python train.py --num_hidden_layers=16 --hidden_size=96 --num_attention_heads=3 --num_key_value_heads=1 --head_dim=32 --intermediate_size=384 --vocab_size=8192 --hidden_act="squared_relu" --norm="rmsnorm" --norm_place="pre" --norm_eps=1e-06 --positions="rope" --rope_theta=1020.0 --rope_fraction=0.5 --qk_norm=true --attn_scale=0.193 --bias="none" --tie_word_embeddings=false --parallel_block=false --extras=["value embeddings", "an embedding shortcut", "weighted sums over earlier layers", "capped logits"] --init="normal" --init_std_qkv=0.0588 --init_std_o=0.0 --init_std_up=0.0588 --init_std_down=0.0 --optimizer="cautious_adamw" --learning_rate=0.00186 --lr_mult_up=0.907 --beta1=0.95 --beta2=0.99 --lr_head=0.00801 --max_grad_norm=1.0 --warmup_steps=551 --schedule="wsd" --decay_fraction=0.84 --decay_shape="linear" --final_lr_fraction=0.1 --batch_tokens=[16384, 32768, 65536] --max_seq_len=256 --doc_mask=true --train_tokens=158300000 --max_steps=4288 --dataset="wikipedia_en"
Each number is 128 + 32 x the weight over its row's rms, rounded and kept within 0 to 255. Layers, rows and columns count from 0. The size above them is the row's rms in percent of the matrix's.

# layer 13 MLP down (transposed), 384x96, rms 0.0617, rows 184-283, columns 32-63
size [115  87  89 112  94  60  80  89 128  95  95 109  91  60 115  88  91  88 102 105  85 100 130  97 104  95  94  97  91 109  93 101  87 103  92 109 105 104 106 110 123  98 112  96 103 100 104  91  86  99  95  93  97  98 109 112 107  87  98 101  94  99  95  82 107 115 120  92 109 121 102 105 104 117 101  87  89  90 102 105  71  95 104  95 103 127 120  93 113 108 108 116  92 119  97  96 102  90 113  74]
[[218 180 138 139  77 156 183 108 140  49 140 113 176 184 181 140 101  94 150 142  97  86 136 157 104 117 132  97 185 105 102 151]
 [104 163 163 148  95  95  76 149 122 107 161 106  89 123  98 123 148  94 150 189  61 132 101 121 142  66 107 175 111  78 151 132]
 [112 163 135 139 115 140 118 142 131 109 123 153 219 136 126 111 116 120 101 101 104 108 128 127  96 119 114 124  58  93 183 129]
 [149 119 113 140 183  90 122 162  50 176 131  99 150 112 210 111 128 120 123 146 122 135 102 144 125 135 136 168 186 135  58 178]
 [135 113  73 166 138 166 164  77  94 138  98 136 161 126 123 110 149 122 153 116 100  78 180  95 166 189  86 131 162  86  46 144]
 [ 80 104 118 107 100 165 145 144 125 162 114 132 106 162 127 137 171  66 129  84 134  93 180 128 115 115 140 175 120 102 110 178]
 [154 102 141 123 110 107 155 103 147 140 130 102 166 141 137  96  91 119 139 122 166 171 145 107 135 142 110  92 149 103 123  86]
 [150 119  75 104 148 158 141 130 114 113 150 110  13 141 134 147 117 115 130 155 206 110 156 134 138 137 123 109  93 122  83 112]
 [135 133 111 105 114  79 165 149 120 157 124 152 100 158 160 105 132 182 183 176 105 185 152 138 158 100 151 117 148  92  97 106]
 [170 125 149 145  91 159 114 153  67 137 175 177 114 160  81 135 129  92 126  96 116 142 141  90 131 136  83 167 116  96  47  82]
 [ 62 107 180 109 144 117  71 140 135 106 137 153  84  68 137 118 155  88 156 187 117 154  97 160 152 124 188 127 168 124 153 133]
 [143 126 145 106 134  48 172 112 133 138 112 122 122  73 158  90  95  87 123 143  87 152 122 168 128 124 147 136 136 116  78 158]
 [114  88 139  85 140 132  88 132 125 152 101 145 128 100  74 143 103 135 175 140 160 134 130 131 145 127 109 160  87 171 255 117]
 [131  73 144 133 119 116 112 127 135 136 105 142  36 121 101 127 157  40 152 130 116 110 121 151 185 120 101  98 117 143  55 138]
 [ 82  92 117 138 134  92 120  68 143 154 111  88 122 133 158 129  54 135 153 153 153 192 155 110 110 142  85 201 160 113 112 162]
 [111 144  98  89 139  79 227 110 176 164 118 134 141 136 110 121 145 114  77 135 146 125  76 149 136 133 140 141 158 128 169 157]
 [153 190 166 175  90 149  77  98 125 164  70  96 149 174 149 143  95 191  68 126 193 131 179 149 128 129 133 129 150 138 136 158]
 [114 127 179 153  93  99 119 134 100 107 172  99 132 128 191 116 111 105 122 120 188 146 106 133  73  96 113 132  83 158 126 192]
 [163  97 195 191 118 135  88  83 125 109 118  87 153  73 178 154 140 173 122  95 161 153 193 136 111 139 139  79 139 160 153 158]
 [128  98  78 156 103 155  71 142  87 105 107  89  85 159 143 149 154 131 131 158 139 111 174 123 114 160 156 132 149  93 204 153]
 [142 114  99 127 173 141 123 174 128 135 140 122  80 155  97 131 155 158  72 108 160  97 151  87 130 162 183  91 122 104 132  55]
 [144 111 152 159 127 170 162 140  82 117 146 109 167 151 169 200 149 138  75 112 115  84 165 145  90 164 130 132 114 145 150  93]
 [131 117 133 196  97 126  90 102 162  94 117 181 135 189 128 102 136  85 106 150  89  88  66 122 148  92 119  73 113 151 121  87]
 [139 131 147 101 180  88  63 173 126 113  76 157 120 131 160  93 162  97 154  61 178 129 128  98 134 117 124 148 163 118  42 121]
 [ 97 173 139 162 146 140 170  99 116 119  98  70 137 105 120 144  93 103 108 158 163 150 160 149 125  70 159  51 132 150 102 202]
 [127 104 131  90 142 120 150 134 180 180 119 141  96 133 123 154  82 199 156 136 126 101 119 107 144 146 179 114 143  89 206  78]
 [161  77 137 111 108 182 189  81  98 196 143 118 104 152 148 142 149  93 138 103  91  68  95 127 155  91  61 124  98 133 143  84]
 [115  95 143  96 171 146 151 105 154 142 112 121 107 109  94 134  85  87 128 138 148 159 129 127 136 168 126 148 193 124  46 101]
 [126 137 195 188 151  89 123 111 137 131 137 112  98 116 105 162 180 104  63 137 126 157 154 184 148  93 103 119 138 181 142 156]
 [142 143 133 115 126  99 114  87 122 106 127 163 118 104 184 105  78  66 100 162 104  98  78 129  66 186 191 158  79 174 106 114]
 [158 162  55 175  86 130 109 144 103  72 119 120  49  84 186 106 172 128  70 150 129 102 123 146 154 154 135 164 116 113 127 144]
 [123 175 141 115  86 156 158 122  71 105 128  83 120 146 178 161 118  98 128 150 154 171 133 119 120 109 146 148 130 127 160 138]
 [153 172 161 138  47 129 100  84 190 133 149 144 196 157 143 107 116 146 166 112 101 120 114  82 197 123 152 105 132 112 138 187]
 [ 87 162  84 130 102  76  51 142 154  92  85 107 174 103 113 115  82 160 124  63 171 119 156 183 125 131  92 132 144 109 146 148]
 [111 148 201 223 153 125 138 147 147 122 100 137 159 121 179  76  73 132 144  88  98 129 156 140 121 165 141 144 159  98  71 129]
 [141 173 165 196 123  75 188 154 124  87 142 139 108 180 142 138 135 118 166 145 107 160 139 121 148  72 147 125 111 149 144 129]
 [111 105 171 124 163  83  91 158 137 126 147 147 151 145 183  98 106 139 130 174  82 172 154 209 161 154 110 138 130  93 130 123]
 [104 115 159 119  94 183 126 164  78  91 120 114  67 107 134 139 139  92 138 190 121 167 130 111 166 106 198 147 131 106 161 188]
 [ 28  64 144  78 112 115  90  67 152  73 155 103 130 144 174 145 131 195 126 133  96 171 160 175 159 118  81 116 125 126 119  61]
 [114 127 111 143 153 146  82 130 133 157 100 107 129 185 130 114 107 128 136 101 139 126 108 158 180 227 133 139 164  81  99 120]
 [108 148 147 164 132 216 152 116 113 174 130 190 171 164 146 123 125 146 123  99 161  93 148 109 164 119 137 167 168 133 109 104]
 [120  92 152  99 119 134 164 165 111 148 116 140 118 216 186 116 107 168 173 113 131 156  89  68 130 155 125 141 151 167 135 105]
 [139 132 129 177  54 105  95 136 174 144  94 101 130 143 101 111 104 169 113  92 167 158  68 136  73 163 157 140 176 146 118 183]
 [105 121 142 117 129 147 189 126 108 150 109 191 124 105 167 115  73  59 157  85 124 196 113 146 121 131 165 172 123 139 109 100]
 [ 96 130  97  99 159 100 140 165 148 177 118 140  93 135 137 148 176 134 164 161 162 102 156 149 114  68 126 100 145 181 123 181]
 [209 135 111  91  84 147 139  86 112  95 104 115 156 147 156 189  82 102 120 118 120 112  82  74  88 141 179 118 107 121 154  97]
 [113  88 191 150 126 154  81  80  52 132 169 157 131 140 126 151 125 121 170  83  95 136 158 127 121 129 151 140 100 172  98 112]
 [118 174  94 194 149 150 134  89 214 101  80 125  66 164 204 103 101 115 111 102 128 137 167 147 143 121 151  74  88 115 122 143]
 [136 113 153  65 135 113  93 120 143 152 151 122 152 148 164 125 184 137 171 117  99 114 201 104 137 159 119 100 145  97 196  81]
 [129  70 103 141 139 134 140 171 163 139  87 137 160 148  65 153 118  71 135  75 110 121  88 149 153  83 143 124  96  98 143 115]
 [ 95 103 134 130 118 152 130 125 158 138 131 112  89 174 107 144 112  90 123 108 118 173  81 126 133 136  88  82 126 171 131 149]
 [103 133 128  82 120 176 124 120 125 107  78 122 130 135  87 127 121 133  93  94  86  37  79 124 147 146 154 118  83 140 127  88]
 [137 152 128 161  98 160 113 196 165 138 140 144 137 178 178 142 150 106  99 170  64 138 107 191 160 109 151 100 138  81 190 169]
 [138 122  63  95  99  94 101 116  53 149 169 169 143 106 137 141 110  99  94 142 182 130 163 105 176 131  82 116 159 155 102 127]
 [ 89 120 133 148  62 133  82 124  96  96 147 134 154 151 108 135 122 155  92 153 105  99 106 115 121 133 150 116 141  96 111 133]
 [141 150  86 127 113 108 166 170 154 118 210 121 105 131 142 112  93 157  93 158 137 142 126 107 113 135 168  78 127 132  65 103]
 [137 109 114 129 119 130 119 108  84 131 113 102 148 100 130 160 155  97 136  93 143  72 135 125 143 141 191 127 147  62  69 111]
 [138 132 146  89 118  86 134 115 162 122 165 109 176 120 162  53 102 176 163 117 157  96  93 139 153 178 115 115 139 104 159  78]
 [125 135 180 148 101 177 130 133 134 163 138  72 144 110 143 103 149 137 102 132   6 117 119 140 171 154 135 145 189 100 157 160]
 [117 115 108 114 106 108 137  95 110 146 135  90 150  63 104 104 155 100  70 163 131 128 101 150 146 129 112 150  95 131  88 160]
 [148  80 146 178 150 127 144 174  68  87 161 169 151 138  73  97 137 143 124 114 160 134 108 146  69  57 142 160 140 147  53 221]
 [146 147 111 181  74 201  78 103 124 108  75 158 105 144  94 130 112  90  93 167 104 117  99 146  85  98  93 172 135 178  23 134]
 [204  95  58 153 112 166 155 140  95 142 148 152 152 146 126 106  71 156  88 120  80 158 137 177  93 151  74 112 119  45 118 164]
 [ 71 111 110  87 116 176  59 128 114 160  95 161  92  83  81  91 153 151 113  98 103 145 109 112 119 125 104 143  75 200 114 114]
 [135 133 167  71 107 141 147  96 115 118 181 124 172 159 142 130 134 125 129 158 102  94  81 124 120 157 144 130 134 130 143 127]
 [106 115 139 137 117 108 155  51 115 157 151  56 153 152  89 126 131 161 124 142 158 133 155  74  69 103 134 109  71  52  97 128]
 [188 159 192 184 135 120 123 145 100 140 116 136  78 141 146 126 116 155 169 103 107 156 124  98 106 184 139 152 139 117 100 130]
 [147 120 180 122 156  96  70  87 141 177  89 168 113  79 104  83 182 121 125 116 130 124 155  85 189 147 123 127 183 135 102  54]
 [141 141 166 125 147 113 182 149 146 107 167  96 179  96 176 128 114 113  64 129  91 183  98 189 133 128 129 110 122 172 108  98]
 [140 115 150 125 117 158  74 135  80 119 100 119 174 217 104 187 142  38 138 172  90  70  73 116 103 138 117 121 152 147 134 167]
 [148 121 138  93 155 104 106 145 178 121 118 104  75 121 136 102  73 153  50 110 122 122 119  88 178 178 130 103 116 112 146 102]
 [140 139 132  99 127 158 110 142  74 136 112 163 143 136 145 138 125 148 147 117 140 167 183 106 166 132 143 179 135 175  83  82]
 [136 102 196 157 107 142  74 153  66 101 108 122  94 100 181  97 124  92 156 174 149 131 155 100 104 167 127  78 120 148  89 124]
 [109  88 157 106 135 112 140 161 110 139 204  91 130 119 111 117 151 120  83  93 164 158  98 163 154 105 168 104 179 172  83 102]
 [224  95  84 181 188 185 161 103 103  79 157 100 169 112 134 156 142 148 155 128 144 114 182 104 116 182 194 101 144 131 160 110]
 [144 106 122 181 128  74 107 224 113 100 116 104  82 141 136 107 142 134 110 103  96 161 201 178 139 161 183 115  90 104 152 128]
 [129  98  93  48 176 149  44 128  77 152 105 206  65  96  52 143 149 156 193  87 138 138 169 128 168 154 117 115 144 159 121  88]
 [ 96 114 142 140 143 191 111 147  85 186  96 127 100 117 140 144  82 133 154 124 189 128 180 142 118 162 141 152  84 123 153  51]
 [131  76 151 173 145 117 139 108 154 145 153 100 152 112 102 102 157 138 143 121 133 104 125 139 115 155 134 105  86 142  65 116]
 [109 119 147 116 133 136 142 124 126 108  84 115 105  62 127 127 142  99 113 147 120 108 125 114 142  41 140 119 166 179 102 199]
 [103 125 113 113 195 149 125  56 144 161 132  99  90 119 135 142 135  99 135 105 156 140  89 107 118 164  71 195 120 106 161 112]
 [ 94 116 131 112 156 148 161 119 160 132 186 165 115 134  82  96 130 143 138 152  61 143 136 109 161  69 131 206 137 114 103 136]
 [104  81 135  97 158  85 142 180 161  60 106 162 108 123 110 154 139 102  80 162 177 137  83 134 174 100 176 136 148 124 167 140]
 [147 199 129 152  95 107 149  55 137 123 117  72 130 160 141 117 102 160 114  96 162 154  77 109 126 209  97  86 182  91  95 106]
 [109 154 137  97 175 122 171 132 192 125 104 105 136 164 144 148 109 166 134 173 128 116 132 132 158 130 153 134 138 123 160 121]
 [125 135 114 155 179 144 128  93 101 128 109 121 136 167 214 101 152 175  80 195 147  59  85 151 133 105 150  71 107 135 104 117]
 [138 141 107  84 123 124 127 129 183  99  97 109 121 154 152  85 140 176 154 185 186 146 102  84 201 112 155  97 113 134 120 169]
 [183 108 150  69 105  81 111  67 156 120  71  86 115  56 141 131 123 126 123 141 128 158  86 118 192 117 112 100 145  73 135 101]
 [140 118 105  62 142  88 140 109 149 128 176 161  79 173  97 140  87 166 150 106 135 179 132 107 124  67 123 185 158 150 109  69]
 [144 110 124 125 128 171 132 134  82 171 125  57 162 137 101 164 130 150  88 141 145 120 118 139 174  80 202  72  76 143 106 131]
 [134 153 159 116 151 111  99 109 177 138 187 120 193 153 127 149 138 161 139 159 126 155 124 146 114 102  83  85 171 145  88  97]
 [142 146 144  85  99 156 126 161 117 132 100 182 132 114 144  80  81  91  80 139 135 153  96 120 153 111 111 171  73 138 116 101]
 [126 137 141  80 134 134  84 130 130 121 140 142 174 124 170 150 121 136 159 118 101 135 130 186 157 103 129 132  73 120  63 102]
 [113 128 114 145 160 104 110 144 137 119 114  99 125 158 149 124 133 140 138 141  98  72 186 157 101 111 145  98  91 167 122 148]
 [159 115 121 101  97 146 150 117 183  85 122 168  91 158 132  83 121  90 160 128 103 166 125  58 159  57 108 106 123  49  96 106]
 [132 158 140  96 112 114  70 157 116  98 170 124 110 132 148 183 115  98 123 174 120 157 130 170  98  89 123 125 132 159 138 128]
 [128 149 155  30 161 133 142 120 132 166 148 125  60 103 167  88 132 141 116 130 195  97 113 109 128 105 141  97 162 111 177  93]
 [ 91 148  81 134 127  89 128 150  80 202 119  78  57 114 128  91 150 143  80 123 131 121 195 173 172 149 120 148 127 137 153 136]
 [191 107 176 204 126 166 131 143  94  93 140 161 127 115 115 137 119 147 164  61 122 130 187 132 103 127 105 121 123 154 129 121]
 [101  93 100 148 178 139  95 164 106 118 146 141 169 113 111 122 147 150 129 124  89 107 150 127 104 143  62 162 135 165 154  69]]
# layer 13 MLP up, 384x96, rms 0.063, rows 185-284, columns 32-63
size [ 88  86 111 101  58  84  98 135  97  96 109  98  59 119  92  90  83  98 121  95 107 129 100 102  97  99  95  95 110  97  98  87  99  83 110 105 110 110 107 131  96 112  98 105  93 100  92 100  94  91  93  98  99 112 105 112  93  96 102  98 100  93  73 101 107 117  91  92 114 103 105 108 108 100 103  98  82  98  99  69  97  97  95  99 121 117  94 116 101  97 112  93 117 101  99 106  99 104  74 107]
[[118 131  83 131 117 119 165  85 141  99  99 130  86 141 130 104 179 160 122 126  49 120 131 175 126  88 148 168 117 119 129 174]
 [170 185 122  70  97 160  90 196 179 134 133 174 146 150 119  85 129 107  98  85  94 114 106 111  76 158  91 115 144  84  72 178]
 [119  63  60 103 105 124  96  93  84 144 125 150 158 141 157 169 117 112 207 129 101 157 155 103 118 111 113  65 126 130 104 171]
 [ 66 137 100 166 133 160 130  92 123 134 112 112 178 138 112 131 150  76 100 169 113  60 186 133 141 135  68 140 127 100 119 167]
 [164 151 117 159 177 117 164  81 163 103 164 144  76 136 135 126 113 153 125 167 170 165  89  82 137 176  89 137 185 163 201 109]
 [115 132 176  79 141 134  95 168 132 146 112 140 163 110  87 160 161  76 116 112 116 144 164 163 131 107  82 107  92 181 157 187]
 [123  96  67 115 136 154 123  84 129 136  66 100 104  79 108  71 139 155 108 106 189 127 154 118 175 153 134 139 112 101 104 125]
 [111  82 195 136 163 135 130 159  82 117  71 138 110 158 129 156 167  80  79 145 160 110 139 141 150  86 119  89 146 100 100 175]
 [ 98 127 122 138 168 142 127  79 117 112  33 147 196 197 151  97 132  89  94 108 112 187 138  82 160  65 127 122  50 137 149 136]
 [158 140 114 131  80  97 134 127 106 146  86 111 173 132 105 126 133 144  88 146 140 133 132 164 148 131 177 159 160  89  89 193]
 [108 100 139 129  63 180  70 181 113 241 125 108 130 101 139 180 130 144 193  98 130  88 153 128 134 143 159 165  71 107 115 141]
 [102 165 109  59  86 165  79 175 138 143 160 106 160 151 118 113 117 151 105  73 101 151 148 184  33 146 130 108  72 154 152 102]
 [133 127  69 113 121 215 163 148 137 137 102 160  78 137 117 106 107 136 194  79 137 138 194 131  90 124 125 129 133 150 143  89]
 [116 186  93 125  56 125  48 162 104 157 137 161  99 133  93 116 166 158 120  89 112 104 165 130  98 103 179 159 114  49 116 130]
 [135  54 149 169  41 152  77 104 121  97 136 105 162 142 158 145 128 163 113 102  80 174 160 165 180 108 101  89 100 113 115 138]
 [133 124 148 108 143  75  98 105 129 176 180 154 100  85 118  92 154 112 108 129  37 195 117 137 129 155  89 152 125 106 121 128]
 [108  92 141 109 146 132 140 108 176 111 149 151 134 100 145 136 155 145 140 142  52  73 129 231  57 126 106 127 132 140  96 119]
 [ 78 108 157 173  85 200 104 177 129  91  93 126 161 168 157 169 130  45 117 144 153 138 145 161 128 120 121 136  97 169 105 122]
 [ 97 121 102 119  81 125 111 106 111 149 105 124 162 186 139 146  84 107 106 145 127 120 177 164  85  61 125 131 120  97 114 173]
 [157 164  98  98 172 126 107 162 126 118  98  92 131  77 116 108 124 174 151 116 169 123 165 117  79 172 122 165 142 124 110 150]
 [ 56  83  87 134 129 110 126 120 124 185  86 149 121 150 116 151 150 111 174 120  76 149 112 126 157  85  99  66  99  86 142 156]
 [128 146 150  65 140  94 149 130 160 141 154  86 140 220 113 165 160 156 127  86 139 144 127  95 148 124 113 137  85 119 103 178]
 [119 166 100 167 141 175 118 185 103 167 111 131 132 183 100 148 131 112 115 160 114  92 105 118  62  58  99 151 157 126 137 101]
 [123 120 170  97 137 149  78  84  50 120 105 170 168 123 147 131 126  62 116  68  56 113 109  89 153 126 114 150 102  88 116  99]
 [146 136  89 119  93 100  94 152  67 147 149 196 119 110  86 145 164 133 127  94 109 134 155 160 126  94 125 111 117 115 142 119]
 [153  66 150 104  68 187 189 100 101 172 146  65 106 103 128 123 180 117 183 118  68 107 100 104 123 105 132 178 146  98  84 115]
 [143 109 102 123 152 166 134 132 112 143 107 157 157 155  93 150 202 144  79  96 136  90 152 113  98 147 118  41 120 117  80 143]
 [131 128 147 119  69 121  82 156 184  92 127 132 215 130  98 119 114  98 117 135 183 195 147 164 104 139  61 108 101  43 133  85]
 [ 80 117  43  83 124 135 151  91 109 204 114 100 160 117 157 174 143 118 126 131 111 141 136 124  95 121 172  94  98 128 108 162]
 [ 55  88  79 120 137  84 150 103 138 109 115 134 152 126  95 149 183 109 132 157  51 161 169 137 108  91 134 157  86  75  98 142]
 [101 100 112 105 174 131 128 109 123 138 107 172 158 141  92 102 139 186 151 148  71  60 156 167 163  78 106  46 117 124 100 147]
 [ 74 133 109  79 122 126 113 120 143 165 111 142 135 115 142 173 200 169 158 133 132 112 100 184 180  62 100 142 143 131  91 180]
 [ 76  85  71 124 160 136 115 123 112 109 131 141 200 173 161  90 120  81 133  79 109 113  98 151  92 134 176 140 127 165 119  91]
 [118 122  95  98  83 188 156 115 145 151  73 143 136 221  95 173 109 107 110 104 163 133 107 124 157  74 125 108  72  84 126 177]
 [ 68 162 133 147 131 185 156 107 106 204  82 161 174 113  82 106 136 119  70  79 142  95 136 132 159 112 157  86 113 155 121 135]
 [156  96  92 166 102 162 155 163 121 142 121  95 126 188 143 125 169  94 121 141 189 124 129 182  89 104  79 138 166 144  92  99]
 [101  97 105 103 120 182 116 136 109 122 112 122 108 128 124 154 186  89 106 114  64  89 120 120 104 110  81 160 119 142 113 141]
 [145 124 180 141  80 142 178 160 110 121 161 132 145  86 139 177 171  65 120 104 116  77 126 111 158  95 149 128 128  70  96 186]
 [142 129 130 128 117 174 118 109 137 139 130 179 190 205 137  84 133 145 134  69 107 174 113  98 135 108 122 159  77  90 129 109]
 [ 94 150  87  73 133  84 142 185 132 156 158 147 151 101 115 178 101 116 115 119  63  76 133 123 174 133 148 156  99 119  76  81]
 [136 146 155  97  96  66 145 112  98  92  83  94 142 114 110 138 154  77  86 143  74 119 159 115 167  73 135 114 112  87 107 134]
 [148  95 135 127  97 170 123 124 145 127  92 134 152 133 111 182 155 104 118 155 143 112 103 174 124 128 138  97 109 138 104 110]
 [ 75 142  95  95 116 199 137 126 111 118  98 104 125 148 100 169 105 147 119  51  51 139 133 120 157  95 136 111  40 141 111 156]
 [137 160  75 132 121 146 122 162 169 106 121 138 154 178 123 148 158 144  97 134  99 100 169 104 147 111 168 134 110 110 133 168]
 [135 142 129 117  86 160 130 132  99 154 115  99 139 203 111 114 114 113 146 158 127 119 159 137 184  62 105 151  91  93  79 121]
 [140 156 114  91 171  69 128 118 132 118 119 118 122 170 110 116 167 152 149  34 145 132 169 106  80 133 114 125 140 111 118 128]
 [ 73 113 117 126 123 147 106 103  26 113 114 103 115 141 150 159 153  70 118  88 154 120 150 186 134 122 100 135 135 144  92 119]
 [169 135  95  89 145 168 104 168 130 143 145 155 119 141  67 163 132  96 166 145  89  83 117  89  97 101 118  91 162  59 130 155]
 [130 148 114 156 127 125  97 138 101 169 136 180 131  92 127  89 144 144 135  83 117 123 169 153  70 103 155 118 169  94  79 117]
 [111 135 187 125 131  62 155 111 165 155 130 109 108 159 143 109 134 118 166  70 149 119 115 156 105  53 107 144  91 141  98  88]
 [171 136 109 100  74 205 112 106 137  88 122 142 125 216 148 159 163 119 143  94 102 111 120 112 154 136  93 131 142  93  94 173]
 [108  86  81  79 134 165 104 110 104 155 150 137 160 117 152 165 172 136 146  64 124  86 170 143 142 163 146 147 125 131 103 118]
 [130 163  93 111 114 136 125 111 170 127  86 114 132 135 138 124 158  66 146 125 126 165 150 102  91 152 122 142 114 111 107 150]
 [134 123  72  68 143 155  90  87 129 132 143 143 139 215  76 172 177 151 148 129 115 105 125  99 127 143 142 181 138  65 125 148]
 [124 147 115 122 138 120  81 131 135 106 135 100 164 131  80  91 160  78  97 113 115 127 143 133 116 128 140 116  94 101 118 138]
 [180 138 112 150 143 149 110 153 128 157 142 130 144 175 159 159 104 117 147 115 110 137 129 101 185 191 129 136  73  75 125 105]
 [ 43 123 145  97  87 122  39 128 132 146 119 148 135 160 133 115 142 139 213  83 133 113 191 164 135 121 173  85 130 145 113 158]
 [138 142 146  75  80  78 105 163  51 118 107 181 120 105  69 102 165  94  98 161 108 155 107 136 121 100  94 166 120  95  82 127]
 [ 75 119  77 130  87 154 147 146 129 164 117 124 148 119 118 111 132 185 122 109 129 172 160 154 160 127 143 126 107 150 129 158]
 [ 99 166 174 123 112 142 104  87 108 103 109 199 120 141 147 111 120  82  75 119 122 111 210 134 100 107 204 135 151  71 116 158]
 [110 119 143 106 127 154  79 100 139  88  76 124 150 156 122 150 135 142 165 108 125 152 209 108 144  96 127 154 110 126 108 163]
 [ 65  91  95 128 138 153 151 119 148 110 143 126 128 144 113 102 111 143 103 114  97 118 128 161 148  93  82 126 151 128 102 122]
 [112 135 141 149 169 102  61 150 111 138 136 129 165 151  72 145 126 110 179 142 139 126 153 150 135 140 131 121 107  79 149 180]
 [122 116 171 130 113 145 113 123 123 145 128 107 134  93 154 134 179 110 129 149 126 122 149 151 189  86 124 154  69 163   5 161]
 [174 117 117 101 123 115  53 116 121 103 119 175 167 121 158 146 180  75 152 141 111 162 113 110 163 142 189 162  52  83  98 115]
 [116 107 184 140 102 179 168 174 103  83  71 128 131 115 129 139 161  90 126  91 146 116 232 100 119 142 138 167 120 115  86 187]
 [128  68 187 108 133 111 118 116 114 139 124 183 136  76 112 127 113 147 213 114  88 133 144 120 141 173 166 184 175 127  53 110]
 [103 109 198 119 136 127  51 134 123 123  92  89 108 178  66 146 128 158 113  87 144 183 202 149 105 151 116 145 136 129 124 120]
 [103  60 138 122 119  99 136 125 152 135 107 144 161 202 145 156 125 122 126 169  75  67 130 117 164 159 126  84 193  78 101 140]
 [ 61  83 154 155  95 104 139 138 119 116 128 101 143 124 122 127 129 168 116 123 127 105 178 181 137 108 141 126 124 161 130 115]
 [139  99 140 110 127 146 120 136 100  79  85 146 134 108  80 203 152  64  99 103 144 140 121  85 142  83 137  63 125 157  82 127]
 [106  84 162 149 129 146 131 163 115 102 100 190 155  89 137 109 174  50 159 120 142 168 116 110  98 105  96 131  94 122 148 109]
 [ 83  91 168 104 123  64 134 183 120 122 100 128 151 181  95  97 140  84 113 136 161 165  93 135 118 117  86 151  97  39 139  96]
 [162  52 131  75 133 183 108 107  94 206 154 102 147 203 121 160 120 120  72 147 112  94 173 124 122 140 151 163 154  90  73 160]
 [108  99 164 163 105 124  37 183 103 107 105 132 138 141 162 130 161 149  99 113 105 144 153 134 135 135  95  93 100 122  36  94]
 [138 153 144 172 116 161 159 203 116 101 138  62 156 118 137 192 114 143  99 136  80  87  96 154  53 106 193 185 161  79 124 137]
 [101 115  91 156 124 142 120 131 122 116 152  80 135  87 122 141 154 112 144  98 188 130 142 150 150 186 176 182 111 138 135 186]
 [176 125 168 116 122 119 102  91  90 122 143 125 210 208 151 117 105 138 163 104 141 130 142 148 163 123 118 163 144  74  97 155]
 [123  92 110 123 110  88 121 115 116 132 157 103 112 125 158 142 113 112 172  95 136 202 108 171 149 105 107 115  96  83 116 110]
 [ 82 116 145 107  42 121  75 224  98 145 141 140 101 105 118  89 110 178 150 126  93  94 205 127 123 136 117 106  98 105  36 133]
 [148 186 151 153  99 166 109 119  88 114  95 156 151 167 180 147 148  79 128  96 189 149 155 139  92 196 102  89 148 131 122 154]
 [136 154 115 141 145 114 131 154 118 169 156 170 122 111  99  98 168 124 113  89 101 138 172 173 123  64 154 108 165 121 132 101]
 [104 106 150 114  83 126  85 122 124 115 155 192 193 151 183 139 144 149 116 115  64  83 158 159 178 135 122  84  98 101 163  91]
 [106 126 133 117 143  66 132 129  75 169  73 164 110 128 111 128 222  94 136 142 118  97 105 153 213 105 125  75 149 139 129 152]
 [ 74  89  53 135 142 120  53 120 113 146 112 126 172 163 159 169 174 145 151 128 111  87 136 153  85 123 163  77 100 167 141 112]
 [190 116 142  76 126 156 127 116 109 122 121 139 141 230 164 144 156 160 181 131 125 109 137 131  90  85 162  61 144 106 120 140]
 [ 91 159 171 162  95 154 106 187  91 167  47 157 155 161 150 122 145 123 122 123 121 118 162 104 127 118 133 118 132 135 115 104]
 [ 85  87 102 119  98 146  85 138 125 110 113 139 209 176 109 146 151 106 169  49 137 126  98  91 123 144 125 129 130  93 108 143]
 [120 170  92  81 136 114 132 151 109 181 137  97 160 135  91 130 135 143 102 132 167  79 147 110  74 164 132 134 117 114  87 137]
 [ 93 123 162 173 132 112  88 140 137 183 159 116 135  87 129 164 143 180 188 115 104 153 158 159 109  80 131 112 152 110 106 159]
 [155  97  33  88 141  98 112 114 144 168 133 175 186 116 127 157 119 141 152 121 105  69 189 100 107 103 153 101 107 169 110 185]
 [129 157 152 115 138 137  77 160 109 157 177  97 158  92 126 134 108 155 142 204 115 115 156 171  79 147 122 133 193 119 123 135]
 [ 97 123  91  91 145 128 139 133 117 123  91 142 177 164 139 142 128  92 112 105  94  70 105 178  84  85 176 122 110 119 154 120]
 [119  91 161  75 166 140 154  96 172 115 118 104 140 161 130 100 114 116 134  97  90 127 161 160 120 126 155 128  93  86 104  87]
 [ 71 124  97 149  99 162 109  84  84 143  41 135 114 142 161 177 149 131 132 126 101  82 197 148 108  65 147 112 148 105  92 155]
 [125  94 154 145 155 162  98 111 136  86 112 141 168 175 122 141 127  82 164 110  18 150 131 103  94 117 116 126  42  67 140 107]
 [103 118 163  64  97 144  84 124 141  99 109 130 135 107  86 126 180 103 134 160 142 104 188 122 129 134 208 172  48  79 136 224]
 [120 104 158  83 145 144 118 178  95 109 161 130 148 102 126  64 168 159  84  87 116 107 217 110 141  83 147 138 102  49  91 114]
 [153 136 141 156 174 125 183 141 111 112 153 100 149 209 120 112 166 174 112 110 147 122 126  97  57  80 125  92 141 112 140 183]
 [ 99 163 124  65  88 117 104 158 129 155 114  76 140 149  90 140 131 170  98 131 158 108 127 152 162 151 153  88 136 136 136 122]]